Weights of a small transformer language model.
Training: 102M tokens, 12501 steps.
Each number is 500 + 40 x the weight over its row's rms, rounded and kept within 0 to 999. Layers, rows and columns count from 0. Numbers have three digits each. The size before them is the row's rms in percent of the matrix's.

# o: layer 6 attention output (transposed), 192x128, rms 0.177, rows 53-95, columns 0-63
# v: layer 6 attention value, 192x128, rms 0.201, rows 54-95, columns 0-63
# q: layer 6 attention query, 192x128, rms 0.191, rows 64-121, columns 0-63
# k: layer 6 attention key, 192x128, rms 0.176, rows 64-120, columns 0-63
o53 087:470463546440463555537553461577450500536488570546534475525531555470510477496543456480533476523498506500416509504589552515509479470471440523437475522516601471605471537462431523503503507447499535
v54 091:497470528525453466525532552473488473481463480471510529536562444430487462482469485429504458519516516432442462403518534479491514476514452449546437485447487460462476527472523486596503540460488524
o54 084:480446496471583569474509461563611433485487495402556503524438509482460490543521474515572534462525458537495480521518603491499456455488510507489530493501530482489500517469485515473492441477470466
v55 098:557486489466540464519413465484527490522506565465512511555580480420465430501582443454484435494525552513533512534516502524500435537521467434527518514397493553514453460499592535552465526438511465
o55 095:508501456547465517526562454527519508437520529516499511492458566519508537488479488531515557391457483487547536513537463522500491414518532491519528535560486507488564560522493470489463497480498516
v56 097:492423475473472483438516514494471551485556608474463548483543572522546495527511489506572448520466518499478495409518501474512523468480454523564537450515467507472552453534446443492554452475508445
o56 092:471516510507528482502447612509500541493471445475514445518434485522488505518510505511419554442565509526513483500480473470459449554459509515525444474429432545516538517472541533482423499440513539
v57 095:456491441527467516464465540486487481521460537461496508531454458553469549505501510555534499445515511489538528453442465429562462521466485469495547447534500480543427452465500551465447419563518473
o57 087:504411535482509476592542476509481445562544487485433586474502483527491444492501511508484517549511550494496501491512553453476562543526536513475416476520529520435550555449518553496556569465468490
v58 100:461489480553493474521569492498545495516474482461529531456509537466480575443481511469440515478383498532491537447527424486445447526511447525497535501511514475448565502451526503495516458600531602
o58 099:475564507523488516517393557500491496510528505542471480461457481562497439510509440537566527542581481493435468535528520462476550417485529433517469457519494519561529515522482550461492571439514495
v59 098:572506488574523564542511505497509508523576535469561483549483454511484488511561496488440487541487586428503467454522530464476526545564507495518510448538499448452523461457454500487527438462532482
o59 090:499513518473454514519474460544532493491474511552519479465513523501556485501464464523458545485445528505439544515488542558504449462482481557471482554495474575530501544505466525514489516474540519
v60 103:470569450576464492497459495526508515419476526495452486521521524469518438490493473518560436547521465582409502452575489526475490496504517520500486470487467503510555438560462522498511545568547588
o60 094:490487564477518527508516533512450509548510495516564426469432492518550479525557481511471563463523478472483458545443504501449526569396524489555477523447533459511494563477506510438507505393508476
v61 095:552458441485517446488552541479497523511425540476473586557529507421521471464465525534500471534547529488518525493548524470446440490566564482512585473563450440447484535487487481516496479573481466
o61 081:511537445529549470534508489530487464548533417540494479445540472498450507548534484508535488457548482491511524568461448425446530496529525493544494443428463490524486538520492514469445547486502414
v62 090:513549487444547529513487559542541531524408515535511486463568512500430486534548491549436475402450537478486516502540450522450472555484529531453541520474472527420559517495481526501480500549545429
o62 082:531453501566478474525447471457511480470560499488482556471475537461561502488524444516527460518496428469540532464467457547514534501525511487505455456490510429508477570507497493447489543479430391
v63 106:516467503461514465511547467577483442506474483499412525481548520428497492511566504539509597524455507565446488511514502507539533448550477437490424483429482564506510466542485437517485455588446490
o63 097:495481448560550539452496474471468508465510518500533473491452479480504546542449597468530498569509579514555506494547540479506525508507579486548507528520465482477541497507491493503523495405480493
q64 085:503578515413489531577516543533526519434501508547503440500538506501406524466497529531464555482460504537488468545514515466523490509489513544515425477510416499533495529432508460531524555491575496
k64 104:434474467417439577520455515573514437563437493492488523515487453497484479530484491524443475440485481485545527496488561473466448543545535605438458453575488558590471564503473557549499504489525491
q65 095:479510419478477533393504553565457520471433524493529446481461481525483555555516441477446512516434518527520404477565493599546509502496458530515513496486569523462524517513456501481530469534515561
k65 095:441525403548429516491564509473437537524467503505556425550501471489482517519476476468497501431515485614462429487533487498481525533475502524524503466493442533505404459422487599496493522483530524
q66 096:493526625524470418517476516503542540562482514496490550471539439512595492437457449496480473532463549450514491549520449527500554511544606488454447512543566536456464461456533513542560454473558480
k66 090:481516488525489452435557576525547459474535476504445506480497485546434398549441490528471485492438454501499547466513496520439472535452447475483549467469503487463457427492571406493521498521465553
q67 094:478475487470502448435454530521493503563524575492564471468543483501518431470553444553513517413482476520459547522520570454514515528485492469472530558488552509480500510557528481495549480500532471
k67 088:493467480500512478518485407449481472502497408498480496490504486469506438564471521446486522440527506446555586454479517543471495539509467519492524580432481544526576471524538464444538438531494486
q68 092:579464493514492588473534501539500422524485506496493538515430519533426496553569484478534549493467595484522566503566496512486468419501460530557498530522450496463557439472501541514467517438456437
k68 097:446520461508609487470438538509452448486535566445461436550450507468526540514595503426516507511462491438477456516465521410526513476483505454491506555514476476499526518562444598504475443445495508
q69 099:534517468533484442504476507494515446460434461536571450474482497482505536498519469521475482506482461560480491571457424539452587524436587511523505491525414500473538496558493505559512541501556449
k69 100:481490560505516486507472575484449556521513460521571621484481580483467536493502503590471461508527491456485474526464516415435464498472487488529482520531459520484500475493496514465593508493500530
q70 103:481534531525438558517525453499487508504485535535432533468443526402553493552507452521563525575442523435517574474546510520491521556484437467462504466553513480502516544459506537489478502568514490
k70 093:506512414524547490490435498509502577536519453528526503504474472510527495492561533525484469453453496472456499426498505543450469522444458597422526459448483499493492498520539469466420534522504473
q71 087:495493497596531498459531500433474491535502490531541551480569451505573549528523489474518467429551522557474480485519419471526475524485494490517485523534432493434521512555495488497525564553545452
k71 091:461503480472549431570566494471546494572499501587474450472435502416462564544540559449486460527487428447496435533508437477528570483489472581519477527520493534552521527538482515498497471536491515
q72 103:463455471489568492471583472470480474468439488482471510514446580460520541551503512524545500446586490531505473485465506462530468508464431483490474457468465479464512513524461510465483476553506532
k72 092:508477545491424444506499436469497506508488457487558451473468470490561517506555481483457462353513489488436494607514541535498487512534499538422469467500489491440547485487493521484442454504532459
q73 097:461459435566445459479556546565526493459485538578459521518485528508534512428461487496500566462537458561505443458470505457481474450461551447516421449461478578501510557461484413431562537517467492
k73 088:463486517527463444455482514448589463475456405543549508454563468514458475490528449531435430564505523512498528538471511589471508509416505526515473454488527507541441513448504510468479505418461407
q74 093:549485619553510536575461511464489424545563570494455528522512553470525513502540573402480569520430530487559498458520521507481488487539450439484487481512492506453467478517485498477512550534452502
k74 106:486484568513529508445450415507422539465530484471497455490383490513542513532520466529517570462565515518503440495510417597534502500502474384514554454445515531488495542503553540590500535554470490
q75 093:440452553523486450466551460571605575505503483547539496542532442486570528472499479505514518449501427505502450594442527493510470500531514476556433485529513479480540506490487465505462524511459515
k75 082:520525533507480480532557487451565466534491444481510525523540510578556513509466412527511555466477457436495515544503451509412474549454486532455484422485439479512597486520513405502434470532506549
q76 106:488483527509482422487532472458490471522481464454558542548524484452495496508564475590481503472466532415529475447480528481485448480497478523554465495486599513521463497495537507508449482453493581
k76 088:500489490506451522462546461486556502508530466505457531423497482539587507449496433455528553524493505515455466474453503535567549534566535575478500434494503553460488455494487418445508494458445435
q77 113:502445460488460472545524543437474451498485494445501531437487491504529469558523540460499450512560533535478511567501476449472517459483481493505499470548517608456491480561445501511499450572525415
k77 086:470507499451499517455454459461429496483598437537543406501497501453443458504526614460490504504490515535494466565523503492509480520469532497528552505506480479492491453511491557562620490516509501
q78 106:536475523618514556515526482522431537482562509506519546452452531508471556513507528480481539525437486524496554438531505473432552509523385553517538429484523524401480459547459495481473483513480526
k78 092:502535460547515500567402515516520532523548573526501509468473580496447546469509625493504486552470456507483438570557436542506477419540526519547517480593495532485456476493500532602472479510457475
q79 088:546507530470500530467464505516520492583442516452516538447526485577495471474552536516500521554506526529482554486608504480461481526526469527524495511511512490511538533510525485480475509403443471
k79 094:498538450530559581441490517495513498509513562506430458573544500449415554474489509545496490586504525567501504509548545492568525454467459511562516495512539457491453539480480539448502540506492423
q80 106:507473524495516470442493532512529513462459474529564480506513557492525467515419493505496516487435567513521441529418569518529502477516467450507536559484484581451566482500503523462538502545422450
k80 096:492513506490461575463475501497511465493554435527504521499524499468483528487588558449465513588481459446461522482483455421480498437496517466545492477482447463453488489460427596575552505469471475
q81 103:411511526535535503498471555462559502539472436436477525516473502498503509557539532511498596482519531421521511484446507416461530535535502486485497434605545493544508443496437454543546481482456520
k81 089:492466558391483500455498486550507546539557535534535544490570464535491446474524425541534488499489480470538563487552510496482467502518469537479523596541529454471547508473520427553493531466478463
q82 091:503549466537536459397519491451488429486618510489569505462502506518485539487524487445474477458465453513497460498520494503485496495479512514526536610542413586433555563517536476521501489531460472
k82 080:454526490452548472534564501520452489536492469534438463450537490460491500442467544451521519484516469548459436530504467545413477509462535454575492515521433508556493479489448589463519566505450470
q83 096:520525535444449522503494511481509477490497526482550496539505527510487472448477498552522444530504515471521500509559561409507540505460518491539509534508488596472458445410579425581575417482542483
k83 094:446454520413490491480493521540496489491465544452546432539543504447541456527557541446464557543482508449523536508475630536452505543498556415504469539456521505532487498492496498548521525639464538
q84 092:492478535536555511510523489584508447539516520562432432470478641445534573452490514495503566515497512456451480492570436535495514492467447506493493479461517514480448524496517541438482537529485475
k84 111:505549535587511458512504495468482605455466518504487482513472511453494539517439498571493571463546508421512496489514456571450430493494471469482498471465609516494445483498489572496402514484548522
q85 101:521418436502463510578537468467511488462510484518484510536473549526437563460521455451499522469515512498466572541531514607525491454458448523478520508539489540433525564538495522492479435580556509
k85 078:492553570486532466543520502425542526557499459475492547585505478473474566582539558485495418567527497503526411535506490494566525459555488460520515480493522460519459463537503564490572527509525519
q86 085:486502496562475469563549485546542487538482518439457491510571470524464392459403508523510513566500526483499507532463512429473447462510527451507486449545450464454519462519519548554579576428500444
k86 097:497485522463530439424428604571565518476558488517495451483519481475503443543523446538541493551472445448520538481476525513451555450459521459522475529516452535511498536467496489502454466481492512
q87 113:450475378499474528488485535532458594555510519498532586515518487534476485576475541476450486496425505514471469510526480505444475509573494515532538544499420532508548452578511595469480515444455491
k87 103:503539494471448472473472472571455473496517518585464450453489499460470500504552509539562580507485502532558479426490469516458526509488435439536493524529472485538567549455483593477524534501523537
q88 096:433529551569489499534527629491514472475558465450438481525481500629539525527478545449552523582539506502446563477503462457461496471456509469517530579462477510458527506459497509530526545446499464
k88 096:552495504508539457439497594446480472478500473560577530483562526450450474512548474446527554520442473504500508517518522425433561526474508484500490483480515517463481468562519484479410472520467498
q89 096:493524538551463511536510452496526594580485467522569480465497492461489542490493480601514568544517470450479410572497544525490450504484545506490498502534461518580412502543504492463503513464541465
k89 098:460514545513519445522416448482567490489504469516508513429492485480511453494458396535479474438499581435500502544473518464489483531519553481501450461528513536531550486555466395440471519410488531
q90 092:450532545557533446505498481474541519489523427498492477502547524498478439507526543516541508447509483447481479465466542483544489476532474573542562524530452517414491554461501474529550497410500423
k90 097:528513472474568507501522529537469485422501454464498474488474532491487529540510530521434526544433488458479590496485529484375547492493526506484519470567460478515497564522463499562471537511558496
q91 109:530556505546549553448512526480509485467526502548462560524507496466485563508547485422494493498507510526581445517491496563536503447557525483496537565509513519557472514486453483478497452504488486
k91 083:512462466445479558495434547485402482463560455491572483487515469484576510560486564483520573490484498530485427498502484470413523448494531418486500541569500552526531497490485576509571484459472559
q92 110:505502444501543477495527526552423520527461529532482483480512479506553510466503475448459480424488485466484543490586477529583487537489525595574562538519516496479436524517479523505454465522542527
k92 072:491531392455550602486557488483482496524466543521538460527489488490488589482455559507510455473513517538482468521531484503513452485445524583544505469553494579507490536438461580517534495532511519
q93 093:464550471524543476509498459465550502376461516547500432514511498519472519480522480590528572501577445478487484576506463504439542467498435492494445507505468473484412453495458515432477554469494507
k93 100:518477475484489493546468526521564488549404505489532479416497528432514484468518458536491372505481471544433536544509485517501497524491493615456572452485519505498480512518486534478502530493496476
q94 096:428505440533508565527636427494470486510496551506409504488527557419525566497483442492564565458518466495508519489477520538488548451524497503504446569505492478528596478517498506494499522474431571
k94 072:473583434560516502460533541515506475477480485517575506463535480499587552487499479480524519537462514511414533574487518463486524506474496488432498517480548491486464538574495465431428512477518470
q95 098:537558526482532430529487511458472496503521493517526588530518431503488467526479453452501474466529515593471517526563439521502501478581522481492521618537464454580499464460506568505510512529482441
k95 092:499537468480486520460505455528422475578476536525440475534509482424559526565531532487515466535453496499503427473547472566496456468423523455510505485489515479468510538551492561566602531502506515
v64 097:482570493508459494483520503514529406440429498512434445399531524497507497575535475543516480543576462521549593484498551519564503495447480475455507499414469487526480434526440545488515495494454487
o64 103:490525517459526524510485512518511541507481460440535475591462485526421404484490537525469533514483546470516496489458561447475459578494483543518521615587457414509512436502567482467474461505495530
v65 093:449467491491514452519478557484415521548498555470507531473554527444561459463545502525408515471427461485431524550528507514522466554469524460514491544508547522465500503508512472436493518481462543
o65 093:532473500541446570494486585469477490489520528497474478535447487478425553499476480488523538588557500557524486495412562445457574483473497496519557447474502499548499450497500518495500519436421527
v66 096:458462579527444524462425512491553494515465529487615429433492431513498439499537495498538549523493489454479499568461486490485449521436528468506509472534420441457470522443517463446496566534593435
o66 083:453518503442521586468456484493475484488504527495456526611543511504549473504547528574506526469462439506490495488553536488571510460477453437530470517483530511493436564464502481574551567529462515
v67 099:486491504477468487502573513529557488540520495508515490435424538481482551484497511573475539513411474470525507501521531510509483556455419558546505464499492499452516577475515412533512527492461494
o67 089:542532490419519570529483446500513505485453504537486425530439561449473517513529510484592484494556460495489534477494488491532514504481441506498456507375515448517561445566487534532494502510505545
v68 101:549523499486486449563463527549493454515493448503544519422494506515509512472570513512526431436440484579465510477457447531513526461477564494467510472457537501552468483536482540512527533442488437
o68 085:504494532603451490525536481484505604461476489586507474480483522507522529548415444501487524478499493497543487534464465527436460564526481530455483458527474508527455419522445410430442478518489593
v69 097:531526482512520527507500466496529496456589473498552479513485502434477519465527473557475412527551520482513512479499484575370527473511466512542514479485509512508539532478488494572477501474500527
o69 092:462541520530550480505506487556524556471516510555512463468436539420473571473493541539524538563515467527507495532501510550556472498485550570471563516544491454455483634521526512464510509457526473
v70 100:489517508491473435504476440488504500487500471600479585515504526486502492494499493469535488485466473431517501532555465490416549516587527568523524511494580468476524499461489485472530435464499557
o70 100:488570490585539458485497501499483561573505559489548493455531504447544518491557436569475500593570516525477503553514477503486555488549492433447492468504602485532500433513520443464568494434476464
v71 107:461490533448601547496433471540497525494438581496490555540479489541499450439489554516501550440469534508446552586489504486445478464546575558473526505521441536474454533476520510447569450450519595
o71 105:509463517547478511531484527480477524528530518544460522516577469485536506500520521437524476534504546482488438519490550541561556486542505438497447440553604477575499509507493489459518519459509517
v72 095:467414502521511524495501520527497459577428542488460498502515540441511572485503525458518387482539500522535490522491616452530501485578522548470526506507495551459464431504492508499440473506569508
o72 087:446470486493439475464530513493455520477480548456542474517527432527452465533512456502455532460524529521510458452487519519449460584476562437526464481467468524512544465484542499515484469509442551
v73 099:500534457581485509481566421506513477469478486531484520520468582489487555499470426550524477522572467476485539421529434554450438478566518469497496465515541514476484434541516588483526504509489500
o73 103:523579566389525435475496470541438511504520472518541483448423444515498455505486539480400455477495463494536391558532474523429514476523512469505545500519543483507508490497499444483490489495488468
v74 101:429517538539488469520452449543522557498552590461464508562544410465485468520480470473531454505511450569520444472483453530506535452542471515539507525523486484517532443544475497500531480529450531
o74 098:545502415543587535485501518503456431452450421494477564477484451559522540470517550493463517489552522471474518520565501436475467492514516485512470567475546499491540568432511581441465513413491440
v75 111:501531520507558482454499562481473491478455593446472527552465517493576516525489531531548512487540480502573473543484497543602530473436399466466454531522494531527495564530560472498512461534509506
o75 099:485518471498551549537498485495590507500436482475513495508520490517423456433520586525428396558548556529506517539471534395495513545502472579513494485521519497494533496492520494478495551508486502
v76 089:598535490579467460547519482516541507524476467534536539498459543457484501510526472463525483489518486557457469473500495526435510529447423558485526456523502458507506470434554481503510476505567471
o76 090:533475543474564508443443524511500428559527542484462439501515434535525484523513448569483481493473526509480499539507487485469452549486511529492460502504509457475434549489541517561484519537461514
v77 105:521557522477541524444421559527506509521538589528460438572507448541520435514513500497501489513407466527554516500506550454525516485423490468490517572492433473497525531472496479494522473482504479
o77 095:437479470520508494482503554455530538498478468524467601521538519476482537505494562466534516423549576471481504457468560471478519517479432510459502390501521542496417518475496524471538532529534453
v78 096:459521426443557553571425533506491540499452455522548505476466506522535519487471486527484593515457479538553444482465465488514586501439493469503562572526539450482507438509498504487538467496505486
o78 090:538445538571495456539530559478523456520517504433522509514446525511506508530477486463556539514451410468437389549482506509489519479436480432538493448546536521486505485455461552460496547551444554
v79 097:512480523486473466481499470474519451487575431469495451458481491549485478492536534443482535541524485476522527517508439445489360479535534489513466459497522520506537513480583491471482429470434398
o79 094:484513445474503514561526458521404470535470577518493523459522551471539524483540493467483479424498550508448541504557490529541555517522446595493532532463531468509499487543495527500508500498546536
v80 104:479463519479517458570482485533500441545547505489515598468459515546487501459534547510456554469529442469494516536496494530445533525462510474506490479527551548594523530536439511515434437466591517
o80 097:550465479604451528482529435477516545464507508537498482501447528504550552458452501501488537538454466511495522505510466498445439600463548550491477492501491556555559550528469457531496510482431520
v81 102:448404560530490482469450484570500461493526524431517454522520535532496464546535522530515451497423486573454484475517518508469464508526550493467503520558569458568487476515444466520448439441512583
o81 098:448513449511468602466495570512484499473511544553524563485483518497526506539437517422495561582447512530534458464469513472429546511548481457521505515545487484539552458475460582520566568493401521
v82 092:549457454487427528482508469552511536525536503456545516487453575423544491408499491517446391509486466550471471487558480464502534456486517434531503479454477552536564479471471503551472443518489546
o82 088:497489464519545520493589513485510523499491515547488477446464518481434525538505470520479585544507530524526561500514514534474429492519488492484534410445461449475542506529456404461486416497499450
v83 089:510577465460543501525458486469518586492493535501465519559460550462475487483467468473470500488547531485453476482498544546395605542516525546519473437517521505503514534480516494535513515486523567
o83 087:528536485533509481489502452514511529461478522489501581416559537436556527498573404492513476528497504491520496488489478566527498431495494485513501515510532535489464484577483463495474463449525511
v84 112:525457447515538482448436453434482549540475499540473501464517487502547454566515459548414510459465451545529521497461436542469476439450490556512551557472562534536490511505472476499511512573574545
o84 100:503572542546531533535524520523538490468514478493467450508437581557526549450466572566531512565541565461475540523510491473497546523472474509462511378482473542516490561457490425541501533430483495
v85 103:574442455537507527519489393422441465501489484509465489477475462464522565444498480575529552418503467511570506511450513533499460445511475506523531532556525542557492506505506537498439496510468505
o85 088:501480484546463499540548482450502574501502539562575425464524586542511510473503548501529517500432561524426467491472483494466549549444494572487502444460462537482508541463493433482411487451482524
v86 100:574517509512519470503486448536537446421521520522471507575508479433457519431504443454515500513523553531487499510502508478525466534540584462499503443511520572502573466531554499512455483510474524
o86 099:487488466519488432476536508535441540534526493524492481473566488470503506498571547462529464497492509484539561466585449554470515478488496587598527600478476550452460474483462568462480513451484442
v87 098:482439447486556456462553527540501515499509498578429515598573500514537499505533466516474506505518551438596536475498445553491568497455500507442430497502544533502440566531496550437451492520517589
o87 099:542532505500487491528487501557459482574581509449509507532468458522451476518494529432513474513512508508495515472522479432468529487585551512510553500524518498434588549435514483552452561531477555
v88 101:446498506530430507454520455536501490504536495522468406470495490529474438481589484576493508482511585525526543538550511542549404467512446442517497587511482532471464441554545517506548457482505462
o88 085:461486473448585519566489511512429489488548497516464520502439496514454492424444495489505508478528570490491566487537565441530533468533471612469504489526494409531520486482514497416474506482497508
v89 100:582427533517487489510434545401471459491408461491501486483496452518483505490522487407494470540463530515490532478435467450377532546506512498552444423475496442506505508523465504512528504521479529
o89 095:427532451479555485426502522510490417491494552524535534552536494458550416538481487464521498493459529482437475480531507463580510475540521514451548544552477536522471543422477538479515471494449482
v90 110:505585467451496482518499473533533470527520519501548548492506516516514496518533498475549407497485516470585462513599419462519515495568468537471462569535510535525474426482552486467545496509428410
o90 112:482469428483499497489548498527477566561479492531518504514530454522440493479514538499418463503536516509488560519526502474590525528520469549529472473382523482464517420533507482473513430500568517
v91 108:487440510496546468512486500546551529442510520506530485502531474434460481488495522468472535561484487469384431489533508476389475538523571504511454531451488558499508493499541537503511491498513515
o91 084:527489484472487532453475545568540504455520496503470568537516487477566500489535422472550497515602445477547580471544484522449504562524521465546498575441585413496508486492536390484511561441456501
v92 107:456518501501515487411474537567530573477448513500529414603445473555469450467525542463480547572442521544549485503463546479517482476499513478512491481474494563462460447539555482480500491558520478
o92 104:528480561528535507598470509508458418511503497442437555468516472544566447531520513568529550444550530438507524504541434525477507453526439443498480504518500434510430536429509476458521498470510523
v93 111:493538561505480524464521472513507529514513556501531497521453470505411504487479495514470553471526552448544437552572483503493527532489495539573480528528490509450501481494577497497538515528627470
o93 106:526440523497540490506505418491492510507476484537460556539494421480509485461538489519563447492540490516413560498554539528527512429520426478444442490477606416489495534512511547509481552532466462
v94 090:471455532437576436479505503536499486545424558555551506546521560510502527448455545501482535498460488504466490491503457503465473514511497551493541474516520568429496505554550490453511469595441469
o94 087:532540545511507548577507477459490459533514561537477473447514475460488515548466519481522436532607499491509467551514479501512523530479511494566443533532467438569389522454534474546518537455547449
v95 095:518449452493491472510459519451515499494507483538488469482508541522436550481524473421482558508527477506501446461554529443527514560429562522519480532432452471441564463534475505512442512456548468
o95 102:564457576483537537500531479525517484484533518501543534523564526546521460541496454451617465536468544480547589479531483542519519493473565498486458560540502521475451530495574464522580489544526479
q96 083:442558544489557495445515558468470565481532547505506518505539465426522586482469513550516436518496489566454501432490514541509486469413578552476549534550508442497494468553501468524501477518513575
k96 094:499523558510471445481515545500570518511525450447560510556518472496490516425444462481464462513476500577516482531476499511523423498506491460510455527550490477481474471487535415605509524496524495
q97 098:411606537524450493496554490488540556538534542523493528515538522485536476493518507535495443526595510427505485515559515467522476482509529532537391566527471429517520500441501530423466478524504561
k97 096:526527436461482482456446556500535486490525491578534480522478476464460524466533562521496472598453503496547480477490452540467460451444506448627473561488529539492458487427449578515543478452509488
q98 094:495502481492493403515526521539503527462436532522465471519492518536562433515530488476531486522426502525563509510536522530468568462472584516549492502487460509493486505553515496484443443523428518
k98 102:522523511461498523536466482497520533518490488531506457507499522510467493545527569475518463539499490451525516431574490476556520429570478465495476523434527409399461560446429577508468540444454475
q99 102:495518479508547493519509521501562498500483508570452490453499508470495572490457467603555557554578483412490517446550560452450554399526461484484498489455522520543529475490478560523453483497492524
k99 112:481447551476503527569440509484500481510515524559435452472431584424402576497533536552548574513505497528467515529512535488496453446508458463456484465517466511592478501489463549497511467496517524
q100 094:532596568569528471514410475524439466490549481533490470473520464489510528444506499501453485460468493549563513516565490504472475532518421462518529563548586401567502497505506489476527497460457556
k100 100:482590507544542477464527451464479471528502473559459495513502502415570437523453524456489453527517498560578553481483480480510501497538386555525469497529517517548508570421483539488481543555451486
q101 098:421468529482515519539478453457505504534509492508491420487507526510464538520571507488445603453454495495526459538495485434509590490532523541533537434527512468451478552532603521434501539516516487
k101 105:538473509512477582464444473497367498553521473525524385500485468484528499433564525497536499428481507515506462469462446483526527540519547461504532518493513498529527525576520547528481540446489522
q102 094:515576466490501449504542511550522517514462509494442433463540505522522491520512482448516496528511383569630478522534437452537533511535571436499542457529473517526482459459502473548480529415488494
k102 089:498548524503471547508519476460514470483484481481433597526479432504511436556487464564475502518532523456506571515526488467477496450540527396476472600527595465425490540550565420546480491482547476
q103 096:550503440570450529496568488454534547485568528469544582587531463433547496523577538451456556509485491473445424467523524524515443434596491483476474521504505463499515512480486503473489517490468555
k103 105:501513570520523512533455499584540559492478529469510550516489441503537482512563501456509581487426532514488492478483523501566490511518439472428511475545582533514486407494507516465549511512517573
q104 086:520549488501538555563529508542513493543518486509539585491476469553490459513410495487470520400580479547483526513519476492508569540469502464486513451516516520401518504481479445520506504463514500
k104 101:459492420506564549485523549496577510503483507492472507524465500488419476420513524512473423574518550560524514567539488431584502479484544567533515474531589499455465468583500495491496480481491466
q105 094:484508553518493536528485425533490475523516503476554550453442504507450458525556512483521522546470542524467472455540543456430502479490538464498460565543527484499521515424469546461495467455477446
k105 099:569521504503535455485533465536473437531516507522523511565445559469556592578540536475542462500494492534483432543514415502460476464547504497491460477544509512440548580543472622549497513554471413
q106 093:482466530544458476417516527518505499487513471530466515522527533450513557532530473486497461474554523504529460513490565529447556419504516515535526566497568400553508529480489464475627485552493452
k106 094:479507499476487419583515506503448438456503528579490466489470403477517536492596562564475544480508482495514480521435501459482421469540519452596450548484465445540518515486490528527591554474515513
q107 087:480476475532546494502488482513486496546423481447537531491490549558526508467533435622558508473391402409452528543525459469577480526523481552455590472581484497494498475492518516534558519484485469
k107 095:542457490520526530500529495513535530633409523541451512472494491441510529477467505470507419472493408524547523533490451463496479547478453499502535491546581529472429467513466530512569538503506510
q108 104:423470513451526536473508506542513512458516431518521504532466523524530508452474534507520530498503561489445508489553531460517495423512527462455544527475471525473572496476543501544517395559475553
k108 116:553477519413542434535462478461414558493519533490492460524494463510480568462522570480494472520527508566523479531549541499481470463502496467437556550476484497442478496534453555572566452529459501
q109 090:498533543502477521517478521463519546470570455528517455524481527534407577524518515522420529529493503498455505537429541448457526529405544494521503502532412519557435527524558494481504485611470539
k109 097:479489513449508495455498514492476529527488484483544455543481470519469500430508549467422594489541461558439467522451531499483487482553554484515548412515432510552488533413448488512549520480536467
q110 094:553513537521556438484426576461566560445534509546493550476434475470528500520498507552549467504482506451524508532552532497518492512465566542504450512531486532535461530493528507567497443429512425
k110 087:472508474417530454549452521459468458481523519514507495518588468461542480522509498588553455565450514482503446479523488536509569476503468447565503367474536529490433502456485591519512493488555465
q111 103:443484575441508531537505444495504530483396481576545489452537564492539549543506453470519462485452557537487530575511531490467513491496543460484477487548473525437458522523464516479478518516555496
k111 097:501540436470544509495541507515403583526508489495485490533468496494464515521546575488518570500441475559539496547552460502551496425510515493508511511560440458511500519451492581594567536522480536
q112 089:535491452479509564487466462434573560492539527539453473569504566549512460568522504513557467470478455546499515483512484475531477476560497498488505465483558562494489500485487481584500463537465525
k112 100:489478496502432555471539504480591487492510520417456569470496436463534516562522488460519503511469512542479519499462427506498495484488513464480531466502528496537516492516470464516497434444445552
q113 097:551464422439490535548476460555500530458502574492497520487459556497440569447453506476539479484489472483556594481530499481528544483566545430472502466561575477482457504525450531549526493431525489
k113 106:445466491489512568497531497487520468525451453444433571541487506455366472520420502528526495487491482483498511512556465576502447440513483575461495520548522491499590460558517519567503444409530520
q114 099:467526531450500521486488552496583545511547511451600477552449516429465542521527515510511548459499524492555447578479467569449511457471570482459498452462537490405524442526538449542497504440461480
k114 111:427468530598472510484525503485550534551469489435517506575512460476502481542509561487589451548530551553475489579442522502448500458518463384435496499500485531420539513458573509504500489507447516
q115 097:538494525482510457401521502463529511489373505525542509559543515471547503505485533493507573446450457508470525476521477516464423521464477602461569521528497457523476483608483464515485474514494500
k115 108:467442528515522473493476453526534530503486393523539530525644488513390540485548442491561580507465497549484509494492574439548525527523489502460513517500530477521470470462496506511489516531521468
q116 104:535421501494471556508573493526547488503470484492588489475414506539464562550563528494485515476498586512478513504502538477521426442505465518558493476488516512528525459517427486519502363516452502
k116 087:504518487462541533415448463490456535510480428512495469510577545517488560571613576442435500540532459511496470534503500508515435526444469490503484478502481531457535480490464596535542487498585525
q117 096:503505492492505454469526546541502393499525538535490513489550497491485488523470533482490529490497533502492490584525445518518522401428502536502433570568498442508537498488517472515466487513544487
k117 101:500461543490565518535503498498445496563536492513398429513574574464476525570497552460407453459506489475470429604507460479499521460506550449562504569510526498511487500490542605498548521525529470
q118 095:504484428525516425444531550467470561529458540479453468484496486507527468550544446479515479462494515540448499485477506529488438491419488476579507567446520495435498496466495462555550453453441466
k118 104:510458483562491485488556501568480469539528490470459541486525468526572502534513541573533571551532514482511533446493517519569436590486486507479482539422462432466490472518540502505515488491530494
q119 099:477477541426498457475449512502512515495563461471471491444518453414468485457475529489458526563544488475466487477496464508535503583512510468510461467569427538490523466577574499525455517503476464
k119 101:400451562457494520554468556523480514513534481517551538501517453516506417505509551455409453490546482447445488518532469502562532495447483459509535467533528511562483530528523548511495539505509467
q120 091:532462563528471542491497421500532502464545464497479472502418492498502518504455489462497470491461459454501509445494487498462456513479480543528528567472490546388538547538639536519498467485459524
k120 096:476500484514503402528502482499552558581502467518409506477483487499490536473459470533449533512458523519537489526564518515521437493535553498483534385489516510393535568504537435506425516478468533
q121 096:450474498529486487489462479584457509468507524500518502476496508506474480444444492533465472566535523541475487536495507526518452486484533551540501484413445467541463429499524496494490532435514470